config.toml
vocab_size = 32768
norm_place = "pre"
norm_eps = 1e-06
init_std_qkv = 0.0195
warmup_steps = 200
Each number is 500 + 40 x the weight over the matrix's rms, rounded and kept within 0 to 999. Layers, rows and columns count from 0. Numbers have three digits each.

# layer 5 MLP down, 576x896, rms 0.0844, rows 365-575, columns 0-63
574523519484489480492552443556460593526515487506495499492431542433561575492538451540540470502479442494520531543465472476503540463496487478435580597529472512512466488493488481501498511470504482
522516460551473481507550463404534469515523476468452449573507488462556536544496402564454469506488505509500511549484493508484512449558493610480457455458462452523550493514498522531496497492465445
493504490459519471507537590600528502510500507448510468474513508501532535449523552542514502473590552498510537476456527511571462463510557534477517524475575528422505554489507473492432536531383500
535493521459565496579467488480563527521494588533475487445489459565487531456482501532449469509440447540459526520550506507491541544588412491471511492492476466512567536558393470465599475485515401
451547548545503473455436465491523465475481461575496451557420520489510522508486502487478451469507430549507522417486503507565546471482461473456524464566508415508586481445506515474536487542508503
457403532566498518460519464554514493539481525484406541511486505516489466494514552532532514495483505486464501530569551536461493446424491465485489477512475496468507550524436453428524497514547487
522488508523517475492501490497488534384493524483505544483460498471476527432533504551537529542573451471483495489509500539474477572537514446501442536508523509548431543434579487474480525508465484
422534448550492451549528536470479529462499488455513519435445469472527496510497474463479525565480440475438488494491524477517450467488555457492516450515512473513516575480475536521496465550558561
537485531417513458469515479526520521483502493516523515591502503500432495498489497427538519477556452540494458492496499514418474502459509447500470548472452493474555551590506446498512485483506519
516454464519515454521563556457522518499478505524454553544550461518543560565545504484521541469509516534481525534456509470470547515490498506507500560533536536560508411525481577479448533547505479
464557447509519487525532491528500524481494538532520529427550515483553571446479479501493538511491460475468528529501462577531526491466509490504493449473544500561401532495554551503473545440462486
549483500440478562470528618500567587513505500551571458497492522591527502475597418513431466486484390486520465510516491475485492443516505464466570542506478494432466559431498530499472482571521444
482531622447401480390494547529582485562538532485564453530494516557533500510475506572446441510519473539482521521483475476579430524424492526441448475536541543532488482515479507498443400474528476
557495484446480562513472533501495494589537542523457610477511527547505510531497483536478461545450466485509500533556524507485452448495439528490514532408493520487535474490501470475437528513498552
525555446522484504495473550497511498445458476489467502520455489552442475450517485508509566489517499480533519461503533500550497504516498505535385524498505523612498519563462498549531499504493572
508538503490521480453513488494409520597451411467515585442492460532494393454491512531492522472521492473483494560467504524521482443536522485489500476518537538510536526554538509464486546518545496
533398500548468530475450472474464554510493562434481502503460440560525545439498542460495521522423429487443486495501457589520459454533418463492440538468579557526525509503500542459512590459490500
494495503518522553459439447521572493463506433531467539446532466512519490493532472463463542460516548522473513547518555444488468480568480469527511558502510520480467448491460439470419559481473467
485562508527531478494425487482520471513534519498481523553498439499504490523507542523512563524561476511504484576590545479520525472477574456588353564521447467495514493572489478494561490448553456
430533499499519502455478548513498506492528468491508489485535461502546558602567435475488502445649505521438501515536509511497488442468546566469525574487555529482489520493491508462563507468571544
539474516467546451476579537490533500542492524521405491436490494486481523512496518515543547566518516505538484414439493511522461488514472572424462459489488524517493544523444506519568492490563536
491508426476521524523422492461435496590461503528509522493558499402586531528537505451492480501537504508523483581504517457467517480500494435536488506552403483473516486479481539460582585487547494
449526559477497562482485421455451477460434480514465540498527447452488548463548454469472518527507474425535432529468505527513528474488529451473478570470425487468500480493483415461469532551467508
555557499482496508507468563529508481522477570532556461504486474466522543498466477418530487509455488509502499497481426581491448505483514475533531507484462452430551453564468519568498514374457468
423512509525507580496557468436494461488476468493487506507456450481556523530428543529492561508500556492460475521492554577486427509496445563487497471515434527507619441465456564487494467529518407
490513519478436486516545413500480452504438541542599526480494531511512494522495514520478450495520475497431466462498510537464494462456488465474493533479488414497567481568474455474547506501476464
510520469527477512602536578536505489511457528536496511493414490460560443465498482482470537598534481453451424521457462622497485498448476571456558548489419530538524517523530499439456536406524468
576594512436400486447468572524465566466498502515523503602463568494442468457595542538563483388481512515551520524471484453534556474410499497489502499469529505494538444465543476535578543491448498
496516448558499586518519464499488496465532540540513542501503500530548486511448481532470483469480489522569448470531558489469469506505552500549506440424461513455419487461487444510505551511447567
541546458444518502529485516468534490540495578485502500492549522454508476461452517444496527493469511541449517511505544477508435532528497503508457451456488454524510534481532459455465497597507474
495483468510502478513538445562620460488534538442462476485437483474556536495510575475489574506506509544463554513523523497512447498540448504551516501579539477451536473569610565492493477506439537
560439473593542505479517501510548523484450429472477490515556523618445543508450542517521553508499457483438496455464552483466475481476414550562500437539495494566541578469541484523522493542488525
528566464495476461461504507426481512539553524499478457530520524513517492484548545585528561462523490540464501509473537495493515491481484444576484530496595464525492520481511486546529489525565464
482474507426479484551492484558512561400510471472507482474483496504526531522442462480531536475490539563460456551505507461472510549517545590565563426531504531509519482527552499435510469421491513
490452517538535528505468450505421591439481460539497510577429504435571515482523466483512501473565485542538503514507471444462546508530492487532543495499461524494499500538469462491480514478496411
483482557443490499511545471521566468457480422512494492489509497460519543555487515494490445426447484529483571483478477513504472507526491545419498562441564493500596497495529639547472600586488507
535557489486489498485462530528519505563476470426514496558491508563542544582530472506452604545529533524500463572536503459479524509465473488474608535432472539532499489456476486532545474477457519
439465531491508536493447500454540479433486528472490508526463508483447483445475547499488537558502492464466555413511495487550501536483523515488470509542436436447534458456521491521490525467507479
405557487492499484510501501512531564514518433549521530574488550523495522412563462522472583473542550432521515465436538522454544502528475442530508502491457483454512552517541531493551515485507450
520537468550490573492493519485464556518525567499540481442500458504481434476506481519422497496446453493529491537584478468530466467492489516403472507519463539508452532511479503580429467523461510
528508477545471416481455421501500514475527453486517518423411509550471496452443533409488496508463552482497503535460567464435523521612566481521454468501503439483503593516594505485465532500497528
468467473460478519444531518575498508501487489523497496520518484528468468466569490467520436498508480506498521541505504526479539425563475504561542550540549459511507528401527497401514504455528457
504519482580587486547529558486485559513477519517475502516446482456554559470507576471448501503535525429521391516494570513488522483579522511463484490540483451544462497527510516447507480482494476
465432493532503504436512486529477484531553556422529485430471517520509466516518518426531527476417459450484552472474502549461540449489540487425492446488498518491502483435503504517430496489562473
428439479448489494460533452540517484496485510495468555578488514462469524550481485501473574458494511569523468475411561436454556481482469487462499455539481487488507511563470515517537464394471506
458552452463525482476456561469419534504553529478531503507525468498577592473507470499476555539524507565465522460550498477557516433490438424484478539512478492518531468511428476427443514520568494
434432589449469497517537514476492487536573519590422518465508443422594539590547528514514537462489509414518466511450491559481503507503536584453555519443468469502489543404522514435460528541477510
497560540472526470490488506533477528530491476565510491609460475498504535502394422499530528600496378500542562557533518507467483488467502581468497479474508519536523479552557530476544496445526449
561511496485528470476448517488477527420528497504460503451461533501558533442498490468482456465521471468515493540519473667495550566481482473499563537498515457513484584510505465511466413556519522
450498506437474517496488447454488503594509495430459516495448431544518483520576514506510474474512550532490542524446509474449514508447527571538501449492481493481469469503468475541496493485422572
474501559490480520516405474438498469564503509545494486426490452598467535423487506480519480416535464518489538573487508529538457540564382405468532443554494409452413488523494542500522442453595493
553522511497554553523499471496521515541463484482535549461568475526471533487538519467503445497595437544513549488525527512507562474451507557510483534573501523543504515550438542473516540537541482
520480495467558495408455523471573524433495545468468482515554538582524549591528482613497598504502462526490539484480493436433410471493437464514500557532569503487582511529506481575504555537475469
564542521479481517457515499514503476463559479490509439443483519440499506545483441496510475533540467480466488503548532539508511447570522492479457481509467525489513487468488536408520532564486495
538499523490583497490513518518482553532579453473452464509459539452471550578458545573510456474555495446526547465486489474480517501467544498453500502472542509539509528492538508479528490423512483
537522440459458439452438542525475445474510518421574493547526508571501526469483477491502515530543513537493524380513549485487459484487408438469502438457441461411492479452469586476415539461512527
532477464558535512527521514479544501482581516552486479519441601520519486515493527471474414461450523498472499561424488592475497524550543573581538479452460491510458482501443442494543494490528486
579405447503537500545587471484483410493484528466438551455540479487529439481531521574520546491472535516456517532440497522438523489553458512513492512545545477493443490572532456512505515450482443
521512536451489480518516479465492504507612464455530445453440510496544469508519562485491489485533541494526518508504572508520486487517541502490534474481508490510519509515541554519469479494547535
444449501480526462503521505495541438486503503543521475484501551509506491537511483466427494472514534505455527472482506539472545436491494537545520508443466459464481504443507516526513504513477470
488427471531471494480509501540516469477541511467534459477463532535531507607478535476517531519585505493450490516522518462466520503539442544496483538569517528484457433451506499485532504459495490
537477489504501513500524425521505502506558494513577505502509461506470419514445440515516473491499463459509525571544472549516545498488557539471529524525475499523535510462516524506529468493469558
463524445468522485536523530538526537479490486509451521566514556420517540550510471486490510477556494433476509478511483526498435543525529461523540559509476445504506480445452514512577398469579461
467478498492486492521483495457543517447502433560594467455513508609569530595518462546530494545507462482485437494507471549517500520529499508495486554488537473457514504477561484535471438516486536
501512491400475511520472487480524392503468537469429530503519415447517468533460547501481518608491586482539466490480459422496564434468509465480512441543514537541502489514492535527446495487527439
478509525559472557495462548537471474419493485478492523544467530487558518503468545490514498508455504451470509568531431465447498506511513401533495423544472520510459469480573489534490442551491499
435585503495455401533582467475534556543473373561534559547439551517459473479478507431466559507502440496488513552505471534628464495432489529513524558576410460575492489423457496539527458502494483
484424463516543446467520560530504441468407462570455517540510484523462491444489469464568503439553471528502467386500516463505526480494536530520529545592574438496533447533481539512492577522414515
509495472449513521540577462489510474484455539482494509510451487517542444533539560537477515524567498513534543491459544497525449457433553512455502508515521494435502504516476504523501500546498521
475533426494454466521528520535445484476515472517515443438450438506536549435472499551527542510446513511501501440516411500553537479571513479454459517541486474509467503505526444510549516556483531
541534588551525518518506413440478517477535430484485463539527508553527535562507466521505541508549486541490518538501442537597454436533456502440575424567502452520482526472502522552540485456516506
543537451494509506530416532462542579467519469450566483545553476409596519511567534593441480548444415549536522500517483460508576494527523547577548535564517553536500567471521514563516529449550465
539477509488588571450511398522444510480545485419542506537587474472543455435501531544553502476504588502448538453539529481484560476463488534503487540502496542442503459533489433518512498489492547
495526448457461495546518547488489453480485434480540502457481483484431500515622477442488482523522549535447502460564516487506502472498452494425500514542472505490503469482493605514462533461483508
464511521516526502483431459486497470487450478582454506555487464512553488478528536523506530490430410530534542463457453472448505503452556510429477476493503476497440512521553527489541468471514518
523443538485495585489513593525503524462541512475525539520525558567484510479558537438468505457571510493537449464493526490459502538518555505500553499506476501440467512479535475419415548532520551
516496481448553590428489559475507534481490503434529533486515472563437457492491425532513522503472461505522409532537533492522491387490478576578493416481553538500537450517483500528526580518486468
510523517487478491416550474448453495545557442531559516477516528417492551473475502528444504462436493498570551493488442446469544441554547516484507484459476449468505488517523486549487565432484376
412578535497508461530513461498495443571548482437502488475444515525458562476522467484517434478468538542581490513482568513502492532488433504510444523516479481482469555501579509502489394550445483
512423479442509520491555544469540453432531472564502455507531556566490489516546489568471526487504499488543451491456447522390541483499504521601531428558554541451496479516446554490482508411475506
483496522473523523560502481553555545501512525497510510530569522453521512512515480566555541485521512453526409548550519493561473518471530601511530494508471519471526515485554426523531497469623524
477470563476516425476464510549485528516526535457497466518505462542472516507499525534571387473534548516489419452535471485482534493482516502507543576513492567497527499516400438508451522449436508
498492544518454434460471464520554409585475500482462536514488537495492508459470436439499524408487528492470427477489487463441564396463495514513519497463481517476579521489534573465509514504436481
493472507552451523555608472488523480466527572504547506500526551517508557499505422427534497525528566511447459542605504492482460436545510454558473543477450492490551506489513476470505517417495480
536537503534448479528535493527553466503482453490550528489436452485570531533471487509516452550512485473459443487472552474528460497535490447575452497446533486501470429461443484471525480485416558
544547505498488519535437480489443457535502481429592552562498462492509509415463449481545493508420511411489497445498552537533520473481478494494498455436499513432517509466536458472587493520461539
485520499556492540577502473430466550528466497458449550500505493465564407442489491530468429537469460494562467453480481578518501481500505487530560519552457511578531508544478436538483441464505513
523510566477517501468559582448500524377509492543428482479461471407526481519449495523469490507454511491504467557525507501496479462509528598423397507528488507480503389475486549578538470520511468
523483451506512537452535491522491445536491530488485483416526541549499503519516472411517463501482524526464478512538500508521477510617514593616562445486525543523615549481527496539486450566548486
507496509502485564510567496556444532506451523461485486476550475491562529565536467509469501491478505487572474580469462487521491457469498542589562508455537519471512477456517546535428438517507510
508525448562487461571521487528487528502479485489443511449505515531462493461483457497535416516490487539497479561448508503486525403529482538421548468477479512409518511485488547469481551523515444
536506525430455530495523530557518504498504511495480469495540485463506515538507479483510551540469525529530491488452445508537531441416444509475575503468501552468501549513606494513511482465532495
472529506490451506504479455506437564500488482477507522517477447536492591470475439391478509480469478489489491499498471490467410490446520568497517536498483499505460454451488517535457472477533530
511503417460514493471494527423529479497478454432481517513453564462508550518485552472501580478499558534489516457464466520498512479581421523488444490500482487598561552438500543532507412513564562
490513516562519539486499541490526554472500482554522421531496480477468489462474525480501469528504479491563533446583463496477546481480564494462471479515512572500560560499535521529455535496485466
500465524509461616457462460493525477469484541475503508534517460462408574499479478512469498498526471495430407462564441515525507403476533562511509556519510423466494525497469478527474457479527551
470496503466502519500437561419493494482452509468387529511524482484521561506477526481479578490429475442468419516475479490490465498461523473457460496474465538469514477524480517485430500529461479
490514532496555487451502577429511515524457437511514469487425447474511542537542512620485486490487420480555501510493593509524503507475487498528501482503469544547517495491457517510510436444480570
413485497568426471495476507545523521530489531516449489469570508551488510458495494441485446530484563445539502504508545529389532427562525503545560507480519546467535500511527482516555586463494436
566506515413495501536492468481513599532461487549525526585509542491474537518491575522527480450435518591475541513437541527484459487475500431506495457429491471383499458584493513561504496495450424
503436445552521505446523536547489525548510565497479483543516547446508462492591468468506564514498485467521533521552464448498465502582532506469426554453503472440519523486465482552498484522543467
470520527505508482494556509470435519478478531491553551446531556501542460521482490546519554524525436516493538416625573500486500456462448477442542431480425482497522495454523565448480461461530453
463463531494562456501442508522520490572538542501527495510481501498483475498506516489511524502532568510508479437497449454450458441407492472502478475500574557430521537524521503449460531462520523
618440536486594454584545508499497455468487419545493477447586544512561558482482520559521566533516456505545569616511483496391469434489474552531533554448532477501522542551573498563558439571477514
468518530528516541501428482620477519506474516451522499513465441443495550591506461526478522494492597485478487488528504499433540499524490475490556468493521503461544535534523493517508526481533394
499467456552526514521499435469479545451541489541540517448445507465473500517469513477563480503489493514496578556482478459602584507438468536469516472541491493511530582544509543493488531512520513
434537448524519511457507464539474449567490458484502548553464592465454536487442510459487495453511509436457507482495530510459462480529494547493463604517486554540531426492411470493456521496453499
471584461507548521447407511440456461501514473476516541500485470478492476439490500505556493464539459505429446489561530565519420554518465556428489471505468514489500517545510458487473521497506472
432455599470463488490459456494497525515441477503452502542517518540477568496575542491514502551511456464502488498385464485537546473431474476513457462511470553500488431497438479531506475425397436
489470451460444452577492474525486496476515459575520543496529526494513520507438506481484460464523533506479501468514468533521542477517525466555480542450530601523510510579525545463492487524477508
476470485526469492585494585500441505476504471507432479484522481452540516541492531490486441514475489474553428450457517500528461495569502487512563540518546580498501518519482489447563572551415467
507549493487519512470426525509511456504486512494487487461432469503464512481470495488546557514497534524438464473446465493462515494555486531447468462513517452492526437497447508504567456502467512
627489511447538533468470484570564485508543496426563522433489503517385505505480443477482551465518452512511474467486527540440424518550529525525510506503474494494531416484493473504553523448500564
487500493549476548502513511492524419527585482474595503551487526521460478489474537466478533549502512502436523544463553517490474553573433540465439519510469516499555515485465516547496493480483574
494497584475532527482522456487512475470531499519465493522503539464491568568507476544492477525474492423480515493464501486538505487464492507523439480579441529435457516480507473482490458560481507
559570472479506457429519506481534473586564432560453469539481484516468536450485499479582459489546500535516484448440530493595526536517462554550471454522554413476519464566454476537525415515484527
500507484444516480472491525497481520476552525548491536440483449507506536498541473527519481506479522491492509393541564518544462453459466544477471491510559528466526573561504514439496506503559613
567459544510498490504504521491533532511566511454510524500452467495458581429481483531460451540540417508572484422509528560495498515526511553493539436521479471479450509503498523523447480507531536
458527497528437531448515526495490507511532461533565462515522488454564526622512492505482588550504442533493490573493483458475473512515521555535577593536455490540482455469523422541497520525559550
459520500502549472539480502467453490511499487492501524495484486497525490477474487462550512528521408474550469477565516545519561467497494524427532522511567572557452440557545449474512536413518497
502478530517410464430545434518480521489488518438535482601485465543463491443400560506488464515441508416462436394466511538479549461518455457514491468545486548526389475503556442459423500548484499
513515541494512547438482498512527536477472533538496519501479504485581492451514532529486545553490431499430492539549504495498528508485469526453468440502466536473546457506496507409489501548506474
515472473489463502515498461555468468526507524538560541502470524569518478454552533530473424482444529436528535459533513489515546514459478495535460448497565513580527521554514480471460448500547450
517536458475474473502623509510511548477374439457474546502467457473532473608486500488505466586511503497566482473468584531601482466469550507457517509454385407446471527483515459510496503544502477
521553519533502478492563512494424516488482487570487467505462507473493496589499501508477531502565511497504518507497417478524493484522511550458501606505535543472428498488574494459495504486454455
498514553416509491443510542516540553536478462547545538474514572572453557486539497564508436536481452478556489486520544505468510531516443514503454600494564469479489511497520496554526509492462497
497494507486532510485470476564510490433580492444502528509491545562468546544551521506455541448493542480401497438457525506363440494565495549504534511529451503481533520527441470513478491499467535
480464507481501484469481573511486534579557473478506488442487486524485515493509498428420496530531526468489471605496512521444504515527521466560498500524473513505477540481457537519616648519563495
566516574505450506457504538419453498460526496542508504447548471487444432511532504477476494540486455563544506518500475456548552490526546558489453456493510470487430506436456501504489528515504492
520533434474502522480507503504496587459499501551521487512529504593529492501499537460490477584473538522571510557505567507512477529522486505564481532502534515449515545513433509468572480477522448
497515493455488449512571511530514506541463470505449479563489518489543452494442583504480479490584552568453526497523464521477491512486574506543576542499532514504456483482454520508443503499499483
522493558513467461490452414498554538431513475540436484520447478517491545451446500461479559478517522486520494435442529478484526485476504480489459524518422407535486549514448463512533461526493568
519517479498467541496517571612490486505476519554570503452462480514463509471516530506525451473504473531483549504492474572408505488593596525518577448477507510445497454437583505409470536508516509
538399424465536482418516563472450469493492456525488518502523507573491482510463510514462474464497524502492478425462439443572526537512565520497545502503579469482484489480476537500488517573492507
491541478537455513444507538430526481498453488565503496507505433487602492583482510500550501480477515523538523432521446533503556522466486593368542513496497528509443514470509464597501512489498462
564470558484463521481488545564514521513456447454485475511522574522509537432466537536489483515477431509521568517532473470524568531562513506483440473551594508525521549555493470459509488560492587
416527463513445510517507562439576564470529515507443526474453555468510540536487523513455577442458504510537523522550490497380562519468421509442464484497525519432455506475565442435469478512472550
491457551475500537511575474564496474472438517447464503529561494426471462422466448525517492457548529493547485443530513461480536507524492525461544476468480496542592492454529464478536513533509499
518501458443514471523538457405492463451430486546541531489515458466410561564440456472470502488490576473398405488572493473473546544476445535572404470479502490483435441489512521532529572532528411
524515489509515520543569514502468517437472511555511546467576486479430429511488478561540567505396413486504487552490515518483525523444455508475451513558486479469495521512449476486491581429491536
488527488539493538452450564535503487459459495486570496521527486436425473491506465513485478492493473546536471399508522523581445439540428475465515545517431493518510388468515488516461489511540482
581528481509531482560476492522526482517502500436505466481513472466582518534497493545482496502469468491475501458442501497476528502493499532482467570511524482548538482444517503494542501479541464
461457480474441463484525440429576510505462530450508454522441445485519532540516429447510501538441494529463456462468532467540552515536476538383557533542513482522470489488486517528496499482466538
523500541508525524455431515511559476520436490506521537510437549518438438474473411494474538480548449463519594492479467428487449514522450497489435574473530504545436448528528501468457439462516577
482433491514526608554495462488554512485533530462471523443501555489586501548503407538505432499447496526512487480568532553469495453483553439460500441476572478494481487510548429532444535451565536
564517537508451501461528501521518467445584539521513534573561472482530470504469473443523489488484466451455448458448440558454527518481532570552516540490477499489520492515498509496484475545447469
475546492472498462467473457508543508430383471433489490545540462444478455490417473539494550533547524489474524526488508539501531503548555506527531478483494504486540494433466537493450527486523616
502467547489484526412463478526456505433566458478426532515483415614421487512455480524472519490580521552481527552562476533482532453495511474428522455537443480449467539492504537458552438440583472
475526525557516506419514453548488456454443473502513478453488469449523487474494457418423592495564473477528546554525508422492465489504506502550462536499530481427480453537522494491498557515452472
498504431412539419463504443501499514535524489518527543432514519501496460453479546450527560508531656441453519483493522430394485511525565479493532537487489552560516482464511475452458487453496378
557554609529442501497454554507475530568511504478505465505488494536524569456525499497394399536452435511503559530510522547517467463501532560542439514506531437480527437546479480473518522485492444
477543503545543604486478480438491457426543464481484540539476556554441553545464468444524501449553517519571512438501555513468516479435461506492418455555515466507509476514455480440560529550490508
479452519487482456474500469521530492425486489496475453488492550511464605463493486459483450506574436516465491560550483516486446524470523564521498511504495482481492579510510467554522508468585522
473512486554503478517491492528519512479494519562583517518463458471500473444552450543474504559535534528514553487487444508438542434489468568482473490524505521412501556504504469504461460435516491
528504566551532481437535482565540448487544499539505422483482555475500576448518491538497469521486516530447572469536452447455556494489489569410510445530491494556513514550430469502475516488485500
531459480504467447451462527578519480508489435470512503503539405513488531525528561558507448525453507501510532487497448498520501494499444484567607507468512487565471508509487464550462418495472478
504475490467481554513536491512512510523480551443506584501546430550470529484575528474513483460479471448527552503522495527527474468497414401461496536548409492524459519469430561506505547499504428
536425539516492493494436514412444461531427428531460523522469523494480519577568504450508529506524526515501540543488452492517482513570562492450426443453509558523543496474543496595443484608468496
455538473451527503505458462497502475554517436458455522545545445493524553524521508552561542503500512503547498483428518409489482513474431499568543556491475529514601461422546499543597485547462461
513533483535539506535552465491506420502496560525512505460543565489473445514473532528473535503525523497511530501470525526545526506498500427572457505442525504511432516473527487507463488489493515
515485471453540577471512450415499488525590516520521474517545508433498468472519546464554529498499519509562508493509499463453501571533501480474452470504591501524487487438517507471463510571503507
426453454434476469502548485519533535438452508498489529513526537517515495507469495510521502504485498489451492404589462570506522554482488544515505404535449517568527493456435493437445552469475559
489482530514479527503528473529506520498572502500520479447505475481518467507503502443506565528486549493515511483460525465522504500509498446566589527467438548521423497502437497472509492479521503
502473475556466536418481537465494458517466495509520485480420516529560594472453542471520517485605496489499507540463504481514534571508422555496502465490434514551506492412571519514494506538554551
604451587519570512500405472516486442452478437427504462510486515521467577460464490529537507564515507470469452486556505573532455496464481477476438456499475490519496484450505531504489447475497552
527489537534493560440526430519536545439572439521406505555416501530515487498510462466455481481406499520477460448567534531433425542593466435492589487557516477499552560472506512474492491446580560
534548522600500514510515523450555534469469465454595478468498455479436497449474502468476501495553574464418502530398542417474465515477526500610419504495516479487510505497483495429467479507432404
471497473477521526592487493589512559523524537499465491517458523430542521443510521498508549499437481491491512519534532451437509514456469543411484479512400460516495546416537453488560409475477524
611565459449466490514519489466455461428454500480548525488538537503453545523463555510513543501442465523491536513525565538486523494472509582470504498476566513558540473490478496418475580413488521
512584562462456510483508495513525472459558537466428540481484520550520492485497469476441457485515508522503591512460500564514484506478399518500488482513499467514561475554570515581514460496507504
508547477531538515488503537408445533503414546429512491511488463513522574513461499541474533501474458458534531556539506462533513462523445519501470453502460502479435491468523472564448491529510557
552523493579494548442456526427510563437485479453491494585623532573461519567468534562481559494482539538493527408536503452461528479577619519510465493476502550563463580404463550460561572502484469
521437478525465444482544493499488502520534445507609537526450515456529526512521423444515556553536508520453542469557487494530509498513455497531522470515437522518505442454473459483477561506490523
429468556513497552538551487490490539534449470519500501543488470590553542565497560478506516501529480574487496508526497469525442564481433529446543480579451513467541461444477546485456502463510482
496521551479499415556555465425446529502475497459441504521518536492541515568494452464501539513509504522535405562522473545510443423479452511448531497543535578567508512505459464513513482488522490
432576492517558578568552489525499468501542452448484499480490376407611448520485521535463503499456551531422502510525521513475515560473435494474586471485503470425536516497448492523496448475479510
493518453493478544490527487487430529459518446508484446535516561499511501489562547584537561408386466464456529503547526517493541526474554413487450471473516505549463469497496473487488461481456460
513486492474491483465461488412504430487472456431511550382492481466422471534410457399477463447463541517447458504553473507549464520533486553463457392477517481511502451523560511481496497558503542
597511490523540504498583452461500447510434527532432548441489516433503519473440511482541508466505429543554503488449527528536410482526508546466420505422532427524502508416466503559462472469472579
436463527499518565501477525459495463395516497496479580502500555537476466538456503545517523480502507449488428495534523558528461415474516451534554484508499499515538444459453492506474414590419544
439534515480472540468473501492467511451485517542450528532532520524524486517437516488505470507464420508462493472561498494484551524495527556452525416484476477570458563505450568488474516549501487
515500460538497452443493535514482454428511483498450579587495517450521478566504515508505544563464504480471530401456467567536490511513488503496477437471499480499553515416475461442496503458589533
497449505436519565507523477504549490514489509447470558477560528500499491463451482517419500522530555516488451510492584575489448552530568478490461432479501443453535470456447479558473444470479431
515556438451418458482503457494512479505529565492541510473491492461517503505419458522452574564455578548522499486437469470543538466496535532431477556437502517477517550506578509527521507547513575
495456415473540484510527552487524491494511440501569529508470462513470473489571503548547489495503538538467480519452527503429612516501533478444508458464535522523447543472532529534497479570502521
501490462528487428520494490482414503534527558553501482519443428506472486493530564552495475499493587461439429528424550516580454476524459444471398510496414484478473461528425481450489568497515510
530475509469464487499549580584526497493525477447559487484483515438426541436520516496465570506493557510519470553548584527489451496489511530553499523430466505518569522443411497531480499558505456
548478540463556497481549497473486479500532491432485542535593461510509563404467512470489427568520460489547491512500494553498520486472471560523475448452490485501470511503563460457521542474551442
525470589547540533516488486460412450521506504473445545414497470474538506403400413548486480479485469452537482496499461508573493494549547524516509482482511575446470489507494415535419502509497571
485503491497496489488459510528479448525449586515451471488468591497528528427523496504521500478544510542488563611467514507477572508567565473509495525472531483486467472538502478577483452521463500
521491463507477476562525449575549538509441435474471537460467492525496547446577432477504470487492454456513475516523506603496516453494535546526528474475436514464529603483502454418519535471472464
546473424517513484561525479458444458427478592517496515539524522481543515473533480482494474462470486515506544542493496500533505556517529518503545564502482438603487490551468504482529469531511496
548475435511497484519496536485467469496506518452508504582504451399455463582511355635541476515487562501508485501551448413516505512490595394547444530540482533519448478587480485465480544512470556
443544533535563442430458458474510558509450555500460485445589560438468591438514508549520532450489507526518569433538458464484506498478520458506497547580519566460499571573552541447553498469465505
468506515509504474482463455545492510515458446473492495493500447525443509483552534522513562522506473483555527528461477412492501456444534465507550530529432540447534487596475496471512567478498502
579486525562496480495481475545450546479439532493493483497468541533550526454535433473443546484452496530525536446456458532559532499537463457525501509508544548449505500468525519458528458499509482
406553483449488507566536496540548456466437520540495565513489502496503504485462529532552523573543471492551433527478577490439527508472469515507485482461387469491429497581557532505506451440542525
490334550469548493446499516404453492526509450496486491484483562553474527522447525487456533522452466525513492467431481528500404508576518494486554426470550474521502478525533550515481476522458481
553443544523548452520494462490466458546500482514489509514519508501487490555486577465497435521500491504473425538483467530470477552535506437485539461556449419526519477448453473477522512517486484
448430562491493481591539500541483482568511558464492489580447536505460521508343572474546451502588572458451517473542448454507488418534533553544497437556447506448508498514556532539502573557502484
538525492403566508601474430503396495516562496442550525522468517541455521436493466524518507580545622545593455509465445507514469496505550557516506511450537527437573433595517504522496503488453575
510505475450521524457467505447464518528572572547463442480480530495568504467543466487533524475513508552484515436421439439506528583508536516462413543498536559477493510493505535476455498460484505
442471569546456524464472510462472568529539479551446456516491512585488480473486518458499557478484487540460516513527509480503603462447470504509474452441476550480557539454504485530484484497518507
465559465504459500487449533504450498516496525510589531511451517461531465458539459504490458540519568550530550500591506483474493509523465508463532529484527518511496552413474503435541549469566550
477526502536429536464551534456471485567496478497501487490486500494430443429462521479535484523476514411582457499437565496463486425436486459475567527511459538524517466449497556523461473494408460
469519490473538437605469573481547550446482463478515460485541532513539470450400538440501568574474438581524511495568498549527512415523564507486476488468496461469561497573496570506498438523538522
468490483524525514462493462505512496521451481459403545534455525499481514538469543484523543493413472484500544441519506511472461499486498467500472453516475546529527478521528585491490506553468490
475518488490513521516499481507494480398491525546494461509524506565501486522542439454500545512441510457476546536523376516480545478565483427492499530639499527572508457589494505470450514523559440
549517448503478557445491460473505516478503442528481526460460575430478551441464427545486513539510526474489516520475423431500380491555493491507456465526551522504521580445522480528475512542509516
593488425520467553495527513432528490441512487489449527507428516535528476514538499544505510496428533475495452530483565534485520504543483462498551476443504544526546466457493502485567449532465510
557491523474529528482396490550523486525498493451473492446453395467512461538448469449517474483503498463451485532444472560527464428484510551519474461469459499519551459456448487540459538602488486